Each number is 200 + 40 x the weight over its row's rms, rounded and kept within 0 to 999. Layers, rows and columns count from 0. The size before them is the row's rms in percent of the matrix's.

# layer 3 MLP gate, 384x96, rms 0.366, rows 327-351, columns 0-95
088,246,202,189,217,212,139,119,214,142,226,251,225,186,205,151,175,231,186,154,190,243,192,248,220,166,213,253,179,142,250,211,138,221,146,179,211,183,205,229,227,211,178,161,159,152,178,241,126,123,265,135,227,136,189,195,205,213,248,263,187,243,247,166,176,136,182,104,195,137,191,203,244,252,201,252,185,147,179,231,205,128,198,253,209,253,205,176,132,259,234,149,202,206,157,216,233
100,220,222,192,218,218,175,264,204,188,176,255,209,182,223,241,165,238,185,126,256,201,176,259,177,253,181,229,282,243,157,173,199,178,175,227,238,223,137,154,248,100,157,181,177,279,212,191,206,204,153,182,169,231,113,210,242,176,240,179,187,218,193,238,227,240,207,213,178,255,157,111,164,120,185,204,224,267,246,170,214,217,243,252,264,184,250,157,117,167,155,217,151,221,177,173,207
099,237,175,252,62,256,166,202,232,270,210,254,246,174,223,183,201,161,109,193,160,155,150,208,141,180,190,123,264,189,206,269,194,152,224,226,119,254,194,196,195,204,222,174,171,181,239,152,196,177,239,195,202,166,176,187,139,259,149,186,226,203,204,191,199,233,142,102,219,152,177,211,158,174,134,210,201,150,183,184,245,244,235,198,225,165,207,267,171,183,182,165,216,233,193,188,232
105,217,184,145,223,161,271,193,199,200,265,243,191,142,212,197,104,182,302,187,168,180,179,220,212,214,153,149,202,149,264,189,174,170,189,176,163,241,199,205,216,175,204,129,259,240,201,216,192,193,180,233,143,203,226,165,187,264,173,239,159,198,231,159,156,153,161,88,142,269,224,223,199,164,212,194,189,284,259,222,228,229,235,190,233,246,197,175,205,197,174,244,232,316,219,203,188
103,252,217,212,141,249,238,244,181,265,132,218,232,169,216,192,216,145,275,246,192,208,261,201,212,330,141,96,171,225,194,196,181,248,246,231,245,126,162,172,189,260,174,181,159,287,134,174,218,207,172,215,237,185,180,166,210,222,233,217,243,190,209,235,178,196,206,176,208,184,249,195,219,150,171,190,239,240,167,181,251,221,214,191,189,108,194,245,220,245,127,187,238,213,179,169,189
094,197,197,276,268,209,180,177,175,184,185,181,162,204,182,247,210,212,133,197,155,211,142,269,229,151,271,193,267,280,191,271,247,168,262,176,227,287,157,225,231,185,156,179,215,244,223,175,190,184,166,166,215,177,184,208,250,247,215,240,191,190,264,185,210,132,186,163,155,240,163,172,143,179,202,203,240,237,197,152,206,190,200,281,211,281,192,188,161,273,232,219,160,273,125,164,215
097,213,187,201,197,215,156,222,201,274,191,184,214,204,238,193,222,199,122,185,205,173,194,146,255,150,219,195,188,222,177,227,156,213,168,134,247,306,211,253,273,245,221,205,230,233,155,236,277,258,129,264,234,195,184,200,219,227,172,205,240,216,154,152,215,219,208,190,235,149,228,204,240,222,258,241,159,210,253,148,174,185,199,213,173,196,143,149,213,156,361,218,217,199,214,139,203
094,227,196,202,209,213,205,214,248,182,225,202,136,119,249,225,188,193,178,275,212,205,291,271,237,162,219,184,286,159,237,176,177,110,179,225,191,220,193,147,182,226,191,148,184,191,250,202,211,238,200,162,172,277,215,226,191,157,181,277,277,148,198,245,195,233,242,238,213,191,260,216,282,228,194,177,192,186,173,158,170,163,158,173,313,210,203,174,210,216,257,145,237,162,153,179,245
103,226,195,263,242,195,145,249,176,180,254,227,235,181,244,258,195,187,208,177,177,159,191,247,212,208,255,203,231,137,205,182,199,190,214,174,163,230,142,201,153,252,213,208,160,184,208,184,222,199,269,249,288,142,252,206,188,160,151,185,187,197,191,202,153,267,190,193,174,212,331,207,250,266,157,239,202,138,224,192,201,138,263,146,263,161,141,263,205,207,169,133,164,229,255,182,245
088,194,176,191,143,122,197,210,159,264,171,161,177,172,192,227,189,200,226,201,147,197,212,183,225,216,216,210,240,117,208,186,142,284,211,155,272,177,183,129,172,232,153,273,220,149,234,232,172,149,161,156,194,149,162,216,277,191,141,172,214,215,188,140,172,192,197,131,171,239,167,170,175,187,169,205,131,242,284,188,209,229,228,225,176,190,198,243,203,243,139,269,291,245,253,218,242
098,226,190,282,243,142,141,180,218,171,125,223,188,165,194,264,172,173,172,248,232,100,187,284,144,150,256,207,203,203,206,235,169,180,191,194,100,193,173,204,205,229,159,226,214,296,220,160,229,244,137,185,215,207,242,196,137,181,127,244,160,203,209,218,203,170,173,185,132,270,153,171,153,175,246,248,169,182,196,193,199,171,212,198,238,135,181,248,148,177,197,204,199,256,169,193,155
109,222,233,219,244,103,203,267,227,116,149,174,228,223,295,207,185,235,200,139,245,202,134,198,176,221,240,238,149,236,164,222,160,156,234,204,227,132,186,213,242,202,108,219,222,206,229,202,226,213,217,166,242,240,214,173,281,168,170,204,186,227,197,221,216,108,181,231,196,280,245,193,150,116,242,185,179,146,184,148,233,168,234,185,207,207,190,226,228,183,174,228,194,155,230,254,130
106,184,219,228,171,190,117,260,247,192,221,191,242,231,235,285,247,131,159,184,151,196,231,206,127,186,163,168,198,122,172,283,121,237,226,187,197,146,190,224,138,227,153,206,147,202,147,197,146,167,181,211,212,254,189,193,152,195,255,197,169,192,156,194,190,138,199,231,189,230,212,209,182,186,217,128,139,216,196,149,105,192,227,156,240,207,199,254,182,157,117,184,240,161,179,139,224
096,191,168,228,186,199,216,186,241,149,153,256,257,177,244,258,243,206,126,181,245,176,229,213,186,175,149,265,150,199,245,172,106,193,177,229,142,155,244,247,171,138,207,146,225,154,192,203,178,190,207,181,236,135,166,123,232,215,247,128,202,158,207,235,251,169,166,149,152,289,192,230,241,208,220,148,251,214,191,173,195,228,127,218,194,253,189,220,162,184,183,274,237,182,242,192,272
108,234,243,174,244,200,156,225,187,174,201,270,178,195,259,148,183,151,199,122,175,180,199,187,215,175,279,205,220,171,195,247,156,246,167,202,200,173,211,196,225,191,204,199,127,265,190,209,197,203,166,68,238,186,213,243,257,200,158,212,224,222,240,216,187,234,198,121,227,169,90,180,196,175,186,217,274,220,123,204,182,211,238,243,212,186,157,110,205,205,174,195,208,284,119,229,242
093,200,172,177,194,185,148,228,265,243,163,183,172,156,205,176,219,206,316,243,131,230,165,149,268,183,148,148,152,160,264,259,150,162,172,194,268,188,216,248,193,239,218,266,148,226,151,217,158,150,208,243,177,200,195,163,225,148,201,152,171,157,189,198,170,222,226,256,191,161,231,178,209,276,227,232,243,130,177,207,213,284,201,160,139,158,136,184,201,190,224,180,146,180,227,223,246
086,163,180,167,225,176,174,183,223,184,186,183,159,190,195,135,171,182,154,227,249,214,198,203,166,242,192,192,188,178,231,217,171,212,217,203,229,169,223,202,237,207,272,114,171,217,300,337,271,252,212,162,181,187,242,165,213,143,157,174,255,165,206,233,188,183,172,224,247,193,127,190,153,186,329,254,176,180,179,260,218,163,186,221,229,237,235,217,182,185,218,179,176,122,212,285,208
104,242,255,217,202,135,215,141,251,265,126,230,235,126,205,273,172,185,178,277,211,181,198,245,123,227,253,269,198,201,267,187,168,231,198,101,202,216,237,151,190,212,152,219,116,227,193,168,208,178,206,205,241,216,242,227,217,252,211,209,134,218,242,169,160,214,260,145,222,201,189,229,213,194,198,195,175,159,243,237,203,210,185,236,162,212,167,197,256,241,254,267,198,253,242,265,247
099,196,232,255,189,238,194,248,245,208,180,191,116,168,237,132,171,212,142,223,194,250,129,229,227,272,121,141,200,157,156,253,157,197,227,267,180,191,158,123,169,187,206,160,137,201,245,209,212,258,154,171,214,234,217,183,190,239,197,221,216,196,177,129,135,208,198,236,181,199,189,236,276,288,232,196,170,168,188,267,128,245,180,187,166,169,156,239,207,177,238,192,187,158,122,203,169
095,231,232,206,237,269,217,214,234,266,160,162,139,160,147,207,229,220,198,159,198,208,228,255,205,161,162,241,274,181,216,268,152,187,141,175,271,162,200,177,231,133,236,262,255,205,230,140,217,266,147,204,236,239,303,230,215,236,174,227,224,179,224,200,210,180,150,232,171,209,219,232,172,226,225,252,165,186,170,180,227,249,203,131,166,176,133,265,252,162,266,228,200,214,276,215,209
093,190,163,195,131,186,216,251,249,197,170,174,177,214,197,252,140,201,194,133,184,221,248,199,207,193,202,150,154,166,256,186,177,205,231,193,182,205,217,197,162,194,325,249,235,168,245,220,205,139,183,131,231,213,254,231,118,215,118,238,228,271,239,202,179,201,156,189,179,200,133,251,158,208,170,243,141,274,173,227,163,207,147,219,163,144,206,234,164,255,246,199,160,288,178,170,164
101,204,234,162,203,228,212,195,231,199,118,122,187,143,190,183,200,169,147,180,284,179,202,219,184,213,242,264,142,233,205,167,207,190,197,189,156,195,295,202,195,135,257,297,219,254,117,188,235,238,107,182,231,151,250,201,167,201,166,236,212,200,209,204,231,213,196,229,127,229,233,112,177,181,244,237,165,282,233,216,191,203,200,259,156,193,177,190,201,202,222,241,116,182,247,211,209
097,203,263,196,176,196,157,210,158,188,225,226,253,286,289,148,184,209,179,244,153,168,225,140,128,162,227,177,211,215,247,228,244,193,272,209,191,214,121,169,229,166,152,176,231,229,225,245,261,167,237,206,264,196,206,136,245,227,182,133,246,202,177,192,200,267,153,179,224,206,201,211,201,253,283,260,205,157,207,133,210,216,258,192,255,171,255,168,269,185,208,207,201,138,214,233,260
112,201,209,157,239,191,172,218,138,127,182,186,195,236,221,253,192,262,253,198,192,254,125,235,250,204,271,200,258,167,314,169,233,211,253,203,255,221,146,266,188,222,250,191,238,274,143,150,195,190,188,229,254,202,233,137,176,224,176,205,217,142,187,245,234,198,139,249,174,137,212,204,197,199,121,227,206,159,222,163,217,220,227,244,233,262,245,180,152,219,221,115,190,191,188,178,197
111,162,203,195,196,221,184,248,228,223,122,264,227,189,189,230,150,219,221,277,192,271,268,225,224,124,247,183,219,248,170,154,129,237,177,173,219,225,227,258,241,219,141,210,214,182,174,189,238,239,130,148,174,200,218,223,232,195,150,253,213,203,228,237,244,207,186,248,288,217,312,267,191,262,204,165,149,206,228,224,194,159,185,163,151,238,220,167,261,165,198,154,173,193,184,186,276
# layer 3 MLP up, 384x96, rms 0.382, rows 327-350, columns 0-95
096,183,209,219,172,218,156,225,198,208,156,191,198,207,208,209,151,229,196,266,195,125,179,176,197,226,132,230,189,245,228,237,153,186,263,225,194,208,164,227,233,269,183,182,254,213,180,207,194,224,215,234,185,259,145,248,165,117,205,227,175,215,87,211,203,163,247,111,216,148,197,154,270,158,273,176,187,153,222,143,163,261,147,169,261,222,176,231,181,189,243,122,240,168,111,192,207
096,193,165,217,189,177,147,252,236,162,243,184,196,203,205,208,292,134,207,146,210,136,251,178,210,99,274,237,208,166,266,195,154,242,204,247,153,235,178,174,202,184,227,221,206,148,183,157,173,187,274,152,164,130,213,179,196,216,148,190,135,101,228,210,224,210,96,280,190,227,237,174,253,215,126,215,210,203,209,190,188,197,144,158,218,238,157,217,182,215,181,172,223,201,184,226,254
096,152,220,218,157,212,191,231,169,259,197,252,239,222,215,264,183,204,155,191,274,230,183,140,267,193,221,208,223,244,204,119,219,151,272,211,195,263,211,175,177,247,210,205,233,200,240,223,170,231,267,189,279,112,178,174,221,270,169,192,251,171,232,150,209,218,193,183,247,289,178,157,241,171,161,127,235,152,173,137,198,177,292,164,210,182,218,222,215,251,204,211,173,221,230,154,266
098,195,212,293,186,221,254,201,179,186,200,158,161,181,221,216,251,239,108,250,330,201,281,185,207,167,244,210,229,212,196,207,240,171,215,204,217,235,148,228,229,238,231,246,162,277,179,143,234,221,171,171,267,162,324,168,217,181,197,195,219,186,208,180,278,194,195,200,211,161,223,245,147,199,208,218,162,230,274,186,199,207,218,119,220,176,250,167,206,199,155,224,182,143,196,153,178
102,156,221,227,127,145,212,239,193,159,195,156,213,249,174,156,234,202,208,237,242,189,186,204,201,178,189,219,242,246,195,288,178,140,187,230,130,185,212,215,227,161,234,286,231,199,232,244,210,230,223,151,156,225,227,220,231,230,188,272,141,223,171,234,184,174,211,263,144,206,77,189,143,212,221,204,198,166,172,223,230,162,131,252,168,216,204,205,239,99,261,239,152,152,195,273,202
100,168,209,204,162,161,288,192,238,269,198,200,248,252,220,249,196,145,267,154,227,236,194,247,125,251,142,178,155,161,245,147,253,243,168,193,123,141,219,87,212,217,225,177,156,210,198,219,242,165,239,275,212,190,237,185,188,161,196,216,160,226,175,187,199,213,231,200,181,148,220,187,253,164,214,190,218,138,162,188,242,232,151,175,199,140,216,212,248,278,156,214,242,245,252,243,176
105,187,191,203,283,180,200,133,187,228,193,107,204,289,203,212,178,197,245,277,214,204,184,290,183,186,149,183,209,209,153,157,247,215,213,261,140,172,163,244,142,176,214,188,235,153,173,159,200,193,234,217,150,242,196,211,255,169,176,221,195,232,180,288,198,210,160,165,192,306,221,202,196,208,142,208,179,229,225,185,149,283,211,191,190,230,181,253,221,234,238,179,272,262,115,176,172
099,169,141,230,276,129,143,121,244,144,173,191,168,182,184,198,188,186,228,204,150,166,226,222,220,198,181,228,188,157,179,163,209,248,201,211,216,217,199,181,176,207,201,279,153,237,218,130,174,263,211,211,208,324,178,106,191,161,219,218,226,214,214,197,132,229,240,233,252,242,267,178,146,252,283,200,183,217,205,161,165,112,121,193,206,192,240,246,202,214,218,148,193,205,214,204,151
116,202,282,122,123,277,223,229,194,246,195,275,208,226,213,134,306,183,180,255,192,189,232,224,218,200,135,118,200,210,184,166,161,209,211,194,269,181,184,218,185,220,199,142,232,162,158,245,177,251,176,162,203,209,183,137,187,177,204,271,226,218,152,173,255,242,263,179,213,129,230,256,186,172,162,182,170,150,184,187,228,209,220,228,189,208,150,166,237,159,298,237,233,185,168,182,216
089,189,152,253,133,195,168,224,235,266,221,211,184,200,196,237,191,206,174,255,140,190,184,91,198,252,173,195,206,201,199,154,262,176,214,229,208,149,143,274,177,159,158,238,198,212,153,224,148,170,178,275,188,193,243,191,243,182,253,151,209,183,250,207,178,129,236,193,311,192,207,122,253,193,219,244,185,231,191,144,172,203,189,159,148,146,257,206,208,235,221,213,151,115,250,181,232
104,235,233,247,201,155,211,247,206,224,241,164,128,166,248,216,172,160,126,248,238,177,161,225,216,270,153,174,193,164,197,254,175,255,168,208,233,240,202,181,203,246,214,164,162,207,241,286,219,195,148,225,110,189,175,254,179,196,210,220,110,201,196,153,131,171,223,173,118,222,194,221,164,99,229,234,226,243,167,208,242,214,174,243,139,219,187,308,188,193,229,200,189,206,207,240,156
100,184,148,170,161,177,172,179,179,197,195,59,174,210,186,246,193,188,168,186,201,149,243,205,158,214,182,160,187,132,246,144,201,261,213,150,248,177,193,200,205,219,213,200,158,232,213,212,216,185,269,247,174,149,198,214,162,260,104,261,157,125,163,155,198,309,241,220,253,229,216,209,191,137,208,164,171,247,154,228,219,135,246,143,193,199,164,222,226,146,196,196,154,165,220,226,237
094,154,241,149,208,182,288,162,250,172,236,251,190,207,229,188,227,241,174,258,158,241,245,170,195,186,213,163,163,167,177,212,205,135,223,246,194,141,193,239,173,206,217,255,199,209,217,248,188,208,182,198,200,207,228,156,245,219,283,170,156,253,158,235,214,200,255,121,218,224,216,212,229,122,149,164,153,184,179,209,296,283,217,319,232,262,140,191,197,236,220,178,199,158,206,262,191
092,243,236,221,249,234,250,206,223,225,236,166,230,180,191,141,273,220,208,217,175,181,232,175,167,242,262,188,221,193,206,217,244,147,223,216,174,222,289,177,192,240,273,282,160,169,176,170,219,103,212,99,225,172,204,266,205,265,167,203,178,224,190,197,135,236,193,172,243,209,224,184,220,211,232,232,190,146,189,207,239,157,148,144,192,123,195,221,151,226,81,235,217,149,228,172,201
109,219,266,215,213,256,162,223,207,115,156,157,223,245,211,196,223,169,146,183,200,213,231,141,227,188,305,147,159,122,229,232,197,260,219,167,225,205,191,241,220,204,186,202,271,195,202,222,138,188,204,136,248,172,145,174,238,237,182,141,253,197,180,261,178,157,265,188,205,129,188,159,180,214,210,274,266,211,196,237,116,187,240,210,213,205,197,143,207,256,191,166,250,177,260,264,225
096,164,282,95,208,221,282,193,190,201,190,234,207,241,160,274,184,190,181,199,236,216,148,138,148,203,180,243,140,238,151,242,160,220,186,275,231,200,155,126,190,217,209,197,138,238,128,222,172,219,153,197,223,304,184,205,186,215,198,202,250,237,145,188,156,177,267,184,188,206,161,209,142,171,163,260,221,186,191,276,217,235,164,182,208,232,188,184,236,200,224,191,263,261,248,251,185
078,114,221,155,292,199,222,189,228,203,188,176,171,245,170,128,153,189,99,239,237,265,177,248,167,244,199,215,194,163,243,264,172,188,190,223,217,210,251,248,224,193,266,128,171,156,270,258,249,213,229,187,177,182,216,209,236,207,192,187,202,204,170,236,190,246,235,226,264,174,186,200,187,156,232,289,192,228,203,252,250,193,161,205,193,185,228,170,170,159,239,143,206,154,191,320,228
098,174,170,197,165,293,179,166,171,173,247,226,246,117,207,230,211,174,218,165,176,175,170,203,247,184,221,181,179,150,201,183,205,129,164,281,181,152,256,146,110,183,235,275,192,211,237,197,243,207,234,176,217,270,186,179,271,181,160,178,233,146,179,134,218,162,282,161,196,195,205,140,205,231,253,151,198,254,172,166,196,186,178,162,220,170,183,215,173,246,127,223,266,250,159,268,191
096,98,178,204,132,185,176,172,176,140,208,191,195,194,263,193,174,202,203,198,124,141,200,158,150,182,223,217,124,111,179,238,185,201,212,235,217,232,214,229,181,233,305,206,187,145,118,237,161,201,160,237,162,150,178,198,156,130,192,249,219,210,162,164,166,261,198,229,197,252,232,184,228,189,205,198,246,169,242,186,178,184,111,182,121,191,215,159,164,251,222,151,171,246,232,239,252
095,158,172,210,160,212,210,165,150,175,169,221,196,158,195,255,146,141,174,168,190,197,185,227,249,215,250,191,210,274,164,133,218,255,231,212,154,257,222,251,233,156,208,220,170,212,169,109,228,210,200,169,262,177,223,145,171,148,108,182,259,208,138,213,210,113,158,171,170,265,224,219,211,176,238,168,178,161,238,123,221,219,162,153,223,178,233,237,170,195,169,209,157,175,155,96,146
093,195,133,188,207,192,127,197,167,245,193,249,182,227,277,228,231,121,223,206,166,154,246,183,177,221,199,186,159,225,185,142,209,176,202,244,147,202,168,190,297,190,160,105,145,147,240,145,237,253,260,211,227,235,214,213,200,180,245,174,199,169,160,245,174,203,160,270,220,186,325,243,230,222,229,183,256,150,181,213,172,251,185,149,175,245,189,195,184,137,170,148,196,204,200,141,201
097,176,263,215,173,192,199,222,235,184,163,136,160,154,190,173,159,212,123,181,233,231,231,146,254,133,257,268,203,185,197,224,167,155,227,155,107,240,174,223,175,199,259,269,191,196,261,185,235,236,217,251,225,130,235,190,193,143,153,86,162,191,205,199,282,233,208,182,196,217,219,183,251,217,211,273,132,241,195,130,188,188,182,218,178,212,192,213,180,151,210,230,125,194,186,215,142
105,222,229,161,169,192,200,195,222,238,254,252,205,188,265,154,256,184,198,193,172,189,221,173,199,170,204,133,282,137,244,127,205,230,188,211,132,188,237,233,260,170,221,262,229,213,231,249,174,196,187,193,273,71,219,157,221,137,258,155,249,161,163,256,241,242,198,146,194,208,147,181,151,198,208,208,245,197,221,182,198,179,207,226,220,129,225,131,181,202,149,180,196,128,206,269,241
113,151,135,236,188,159,124,174,196,227,209,203,303,176,190,183,222,232,180,242,241,216,199,151,174,296,244,226,192,136,182,175,175,263,217,229,229,180,230,191,232,221,247,175,243,186,108,221,219,267,213,169,218,192,251,202,226,246,238,180,203,224,255,206,189,89,192,267,171,172,215,175,174,201,203,184,147,147,150,167,189,221,205,260,286,224,236,219,190,247,188,162,184,212,272,124,192
# layer 3 MLP down (transposed), 384x96, rms 0.175, rows 327-350, columns 0-95
100,146,229,136,235,245,213,213,192,166,162,202,158,184,175,214,216,189,139,218,160,188,224,239,252,216,197,246,232,198,213,143,228,138,204,216,158,228,168,194,239,190,322,205,196,202,276,227,300,252,203,200,195,247,257,175,149,264,196,152,194,202,184,282,188,152,178,211,196,242,181,302,189,259,166,157,230,229,128,178,186,181,205,248,128,198,178,209,213,140,185,243,226,261,253,230,187
100,180,187,166,150,135,246,258,215,125,179,122,307,190,222,139,257,108,232,285,223,201,270,161,189,164,158,225,189,156,205,201,219,205,256,260,237,204,225,244,220,231,136,232,228,150,143,242,221,177,220,177,218,248,215,212,246,214,173,223,170,183,200,187,166,173,207,130,219,228,232,161,139,274,207,247,161,225,186,174,203,156,148,215,225,218,191,209,293,195,212,176,217,217,196,232,170
098,162,166,234,159,195,169,204,293,230,189,157,170,213,181,79,220,194,134,212,208,143,202,223,159,195,223,189,168,253,238,200,236,207,188,113,168,180,143,126,186,122,190,221,206,196,308,206,217,212,184,153,192,235,214,244,289,201,230,194,209,169,159,85,191,244,184,234,169,195,219,152,168,258,146,169,245,229,218,209,214,182,208,270,230,221,212,213,206,142,178,207,233,181,169,219,244
096,205,210,173,179,273,191,227,206,300,198,150,199,211,253,167,168,211,207,226,246,258,221,232,242,224,111,228,205,183,171,190,199,208,218,224,132,292,151,223,155,260,269,143,232,223,253,208,212,203,165,155,187,190,238,207,248,167,219,180,199,205,276,236,152,187,120,180,108,179,194,194,139,199,265,169,182,225,192,195,227,171,210,212,200,104,150,173,204,188,147,136,227,235,238,138,190
103,126,174,198,213,172,143,148,192,216,135,204,168,160,143,206,326,172,169,174,191,185,249,176,344,243,145,232,167,191,237,171,178,217,207,222,186,201,249,279,154,191,292,212,210,244,189,224,160,193,175,202,223,189,193,204,234,196,190,152,207,236,185,236,292,207,241,199,182,175,230,166,220,176,218,255,207,225,147,281,214,208,230,232,113,190,212,227,201,197,165,163,251,212,197,242,190
111,221,159,185,183,226,166,198,146,264,128,192,167,233,224,296,191,141,234,196,172,168,177,224,110,248,151,253,190,184,211,200,185,210,251,191,231,159,190,185,192,249,141,219,157,232,215,242,150,214,267,218,200,177,143,208,241,132,118,258,217,286,187,244,190,178,167,184,202,161,187,201,274,251,222,153,202,172,147,234,217,156,253,197,188,198,246,212,243,260,123,190,176,158,204,149,259
101,191,172,216,226,112,176,277,230,209,204,147,316,208,146,250,193,193,152,260,166,177,236,224,163,147,169,255,169,194,214,145,200,203,218,180,195,264,183,177,258,188,204,194,228,187,233,201,241,171,143,174,131,190,162,163,209,227,123,271,201,202,176,256,232,273,251,182,211,247,229,161,171,227,217,227,207,153,220,159,178,178,258,199,196,271,151,130,177,146,196,176,127,143,177,207,237
099,273,134,165,177,205,211,263,205,225,186,251,256,234,168,213,213,225,197,197,207,200,156,145,192,204,203,206,296,138,154,164,280,236,175,178,244,243,245,191,151,231,98,214,228,188,196,202,219,142,200,196,266,249,200,271,222,185,197,190,190,261,238,174,168,193,162,165,236,159,165,136,137,223,222,190,239,208,302,136,192,167,222,170,181,215,224,168,190,208,181,188,137,292,170,201,146
119,179,228,142,86,192,246,209,162,184,174,244,274,265,140,156,257,198,249,216,234,255,162,175,202,134,171,148,142,238,202,232,245,190,207,149,202,215,210,168,214,230,197,135,166,174,182,229,249,167,190,187,260,222,168,326,211,209,183,129,249,207,249,204,271,196,181,162,157,189,240,189,192,166,257,212,225,227,188,255,236,221,211,260,197,218,258,220,224,184,197,156,136,181,167,162,208
088,159,187,193,147,217,184,161,135,185,251,187,211,232,215,143,226,207,223,225,296,222,226,214,227,181,168,258,208,197,223,302,115,248,180,189,194,251,197,227,181,246,180,229,133,193,210,255,245,180,201,196,191,220,162,172,181,207,168,205,248,230,267,235,226,331,190,156,160,239,206,198,183,149,183,244,208,143,194,253,230,187,250,168,297,199,217,170,92,192,175,229,176,162,203,218,221
111,203,218,189,240,283,160,280,158,159,176,226,234,202,237,237,148,224,207,255,201,216,215,226,130,223,202,167,154,211,146,170,197,203,233,160,231,225,222,169,203,243,249,193,187,268,178,218,214,197,165,191,177,170,186,143,188,184,162,223,234,239,229,137,168,130,162,212,124,248,188,203,260,177,210,170,218,66,298,190,276,171,153,224,258,187,275,199,243,194,270,209,221,189,212,217,176
102,208,158,209,207,204,235,167,123,239,273,238,127,190,218,240,147,194,199,285,218,148,216,232,147,218,207,221,168,179,185,146,208,227,177,228,261,160,224,226,151,143,259,144,192,223,216,214,190,161,150,199,171,234,225,260,216,190,235,172,254,203,218,213,277,153,154,261,170,145,193,203,187,173,130,153,170,232,161,235,184,267,279,195,265,160,214,214,247,275,141,179,132,198,161,191,232
102,275,245,208,179,167,132,242,153,177,212,224,183,213,242,189,191,219,185,197,146,227,275,264,111,213,145,196,179,238,166,222,224,229,183,238,171,189,181,156,176,176,210,233,174,192,174,197,142,130,179,228,208,221,225,176,231,190,293,148,113,202,202,261,202,191,246,197,178,221,182,121,165,232,198,92,181,251,257,175,158,243,223,218,304,202,232,209,202,147,154,204,186,192,180,248,259
095,136,154,169,160,223,196,200,228,222,137,262,216,231,205,193,215,271,86,164,226,246,219,239,258,139,180,185,263,197,247,157,156,156,179,215,189,108,168,254,132,116,187,185,169,238,228,150,215,206,224,228,210,219,137,141,165,161,215,167,224,196,217,159,241,199,206,181,151,248,271,225,187,188,176,171,169,143,276,201,122,186,193,223,182,253,181,224,272,233,186,219,201,196,188,185,223
104,117,233,137,281,199,138,223,199,153,229,134,205,165,215,236,184,170,124,232,209,185,206,236,248,245,183,275,282,203,229,217,208,220,190,188,264,187,189,209,179,196,178,177,139,99,239,251,151,185,224,188,260,172,227,223,107,227,264,203,136,145,198,198,240,207,222,200,203,148,203,174,219,218,191,163,268,192,183,173,214,180,279,288,220,142,195,177,181,201,182,223,212,214,196,260,173
098,190,245,160,120,177,205,241,199,213,172,193,243,186,173,172,241,305,212,178,211,125,177,136,154,156,272,193,170,204,232,186,298,114,177,208,156,179,207,196,258,268,194,246,199,167,144,167,225,183,203,180,191,142,155,246,208,138,247,190,136,185,180,190,219,196,198,239,216,220,203,225,185,255,178,269,175,148,239,120,191,214,157,225,227,199,164,189,233,252,245,232,133,179,136,207,251
094,190,201,193,190,213,276,243,197,135,240,272,129,278,207,272,147,230,165,158,193,190,188,213,255,109,208,282,243,183,185,193,222,114,200,188,183,203,219,198,188,179,274,217,203,207,204,172,131,193,196,184,166,136,199,205,133,140,198,189,247,183,119,245,170,246,257,171,187,175,258,205,216,162,113,161,144,168,250,211,151,175,164,157,183,189,213,194,165,214,227,177,165,211,191,259,158
105,176,243,203,194,165,176,155,192,175,216,215,187,214,222,81,149,162,189,213,216,235,249,227,149,192,137,188,166,135,176,142,189,140,141,187,208,152,194,208,174,199,241,256,154,247,229,175,236,312,100,173,259,221,131,185,196,170,127,189,236,198,209,240,250,249,116,233,235,201,222,193,187,261,203,199,175,244,205,232,169,177,196,184,252,141,168,167,219,154,241,156,147,192,199,179,178
099,213,234,204,223,225,193,130,184,214,211,222,148,168,191,181,194,151,139,231,194,211,194,146,150,188,205,260,220,220,221,155,241,164,190,197,230,140,243,180,210,229,243,207,262,232,219,179,201,133,215,225,275,166,219,170,151,208,264,250,144,117,204,261,179,205,231,276,138,195,153,178,120,148,212,170,190,170,291,128,157,171,199,202,202,153,171,229,244,156,216,132,224,210,184,215,308
100,243,142,208,214,264,272,183,165,194,163,248,272,253,169,199,187,223,214,207,228,214,220,261,96,190,203,181,194,257,245,190,251,183,125,160,223,169,237,212,248,167,96,239,201,197,178,200,259,201,148,149,215,230,208,237,197,176,129,212,202,205,195,222,224,181,145,125,160,246,217,253,261,218,195,252,155,179,132,205,242,179,149,149,208,206,146,193,284,190,134,209,196,199,232,160,200
091,168,275,261,227,218,155,174,187,254,190,173,227,126,276,132,197,134,206,217,155,222,263,156,258,290,219,172,165,291,208,201,237,244,96,186,210,200,171,228,226,200,228,262,238,187,195,187,244,178,215,214,242,180,219,184,100,222,198,175,167,130,216,219,179,188,193,216,144,194,197,141,161,217,175,168,133,212,210,229,202,177,209,193,164,235,197,208,150,208,218,256,277,261,225,166,197
099,265,197,129,186,199,166,241,209,223,242,210,248,281,281,206,237,226,216,159,180,201,204,213,194,208,156,122,193,149,203,137,240,185,154,226,219,172,234,180,204,164,263,174,289,180,193,241,196,229,219,187,252,187,208,222,215,191,196,215,228,215,226,132,165,142,232,230,152,175,227,174,250,138,198,183,239,186,169,248,211,130,238,158,137,216,246,325,245,206,175,191,172,255,283,231,241
099,227,244,189,203,214,218,230,94,236,223,215,181,248,195,128,161,240,172,215,276,152,194,107,118,103,277,176,255,200,199,199,276,198,226,222,248,199,236,211,220,199,162,175,234,170,220,153,211,182,183,195,191,142,156,200,205,174,176,219,141,151,208,158,171,257,247,234,228,210,257,217,176,218,217,278,208,184,234,194,126,253,195,230,191,176,195,145,190,182,266,185,273,237,179,197,251
111,193,179,255,207,91,201,156,182,163,203,209,227,192,182,319,213,198,252,182,206,192,241,156,180,197,248,247,235,227,223,194,202,218,188,163,222,167,222,178,162,142,241,170,250,249,141,150,211,127,246,197,145,195,194,203,211,226,174,160,182,136,204,226,213,184,260,284,206,201,200,212,212,245,179,198,198,178,140,129,179,179,174,177,200,301,264,127,164,282,157,280,188,238,180,178,202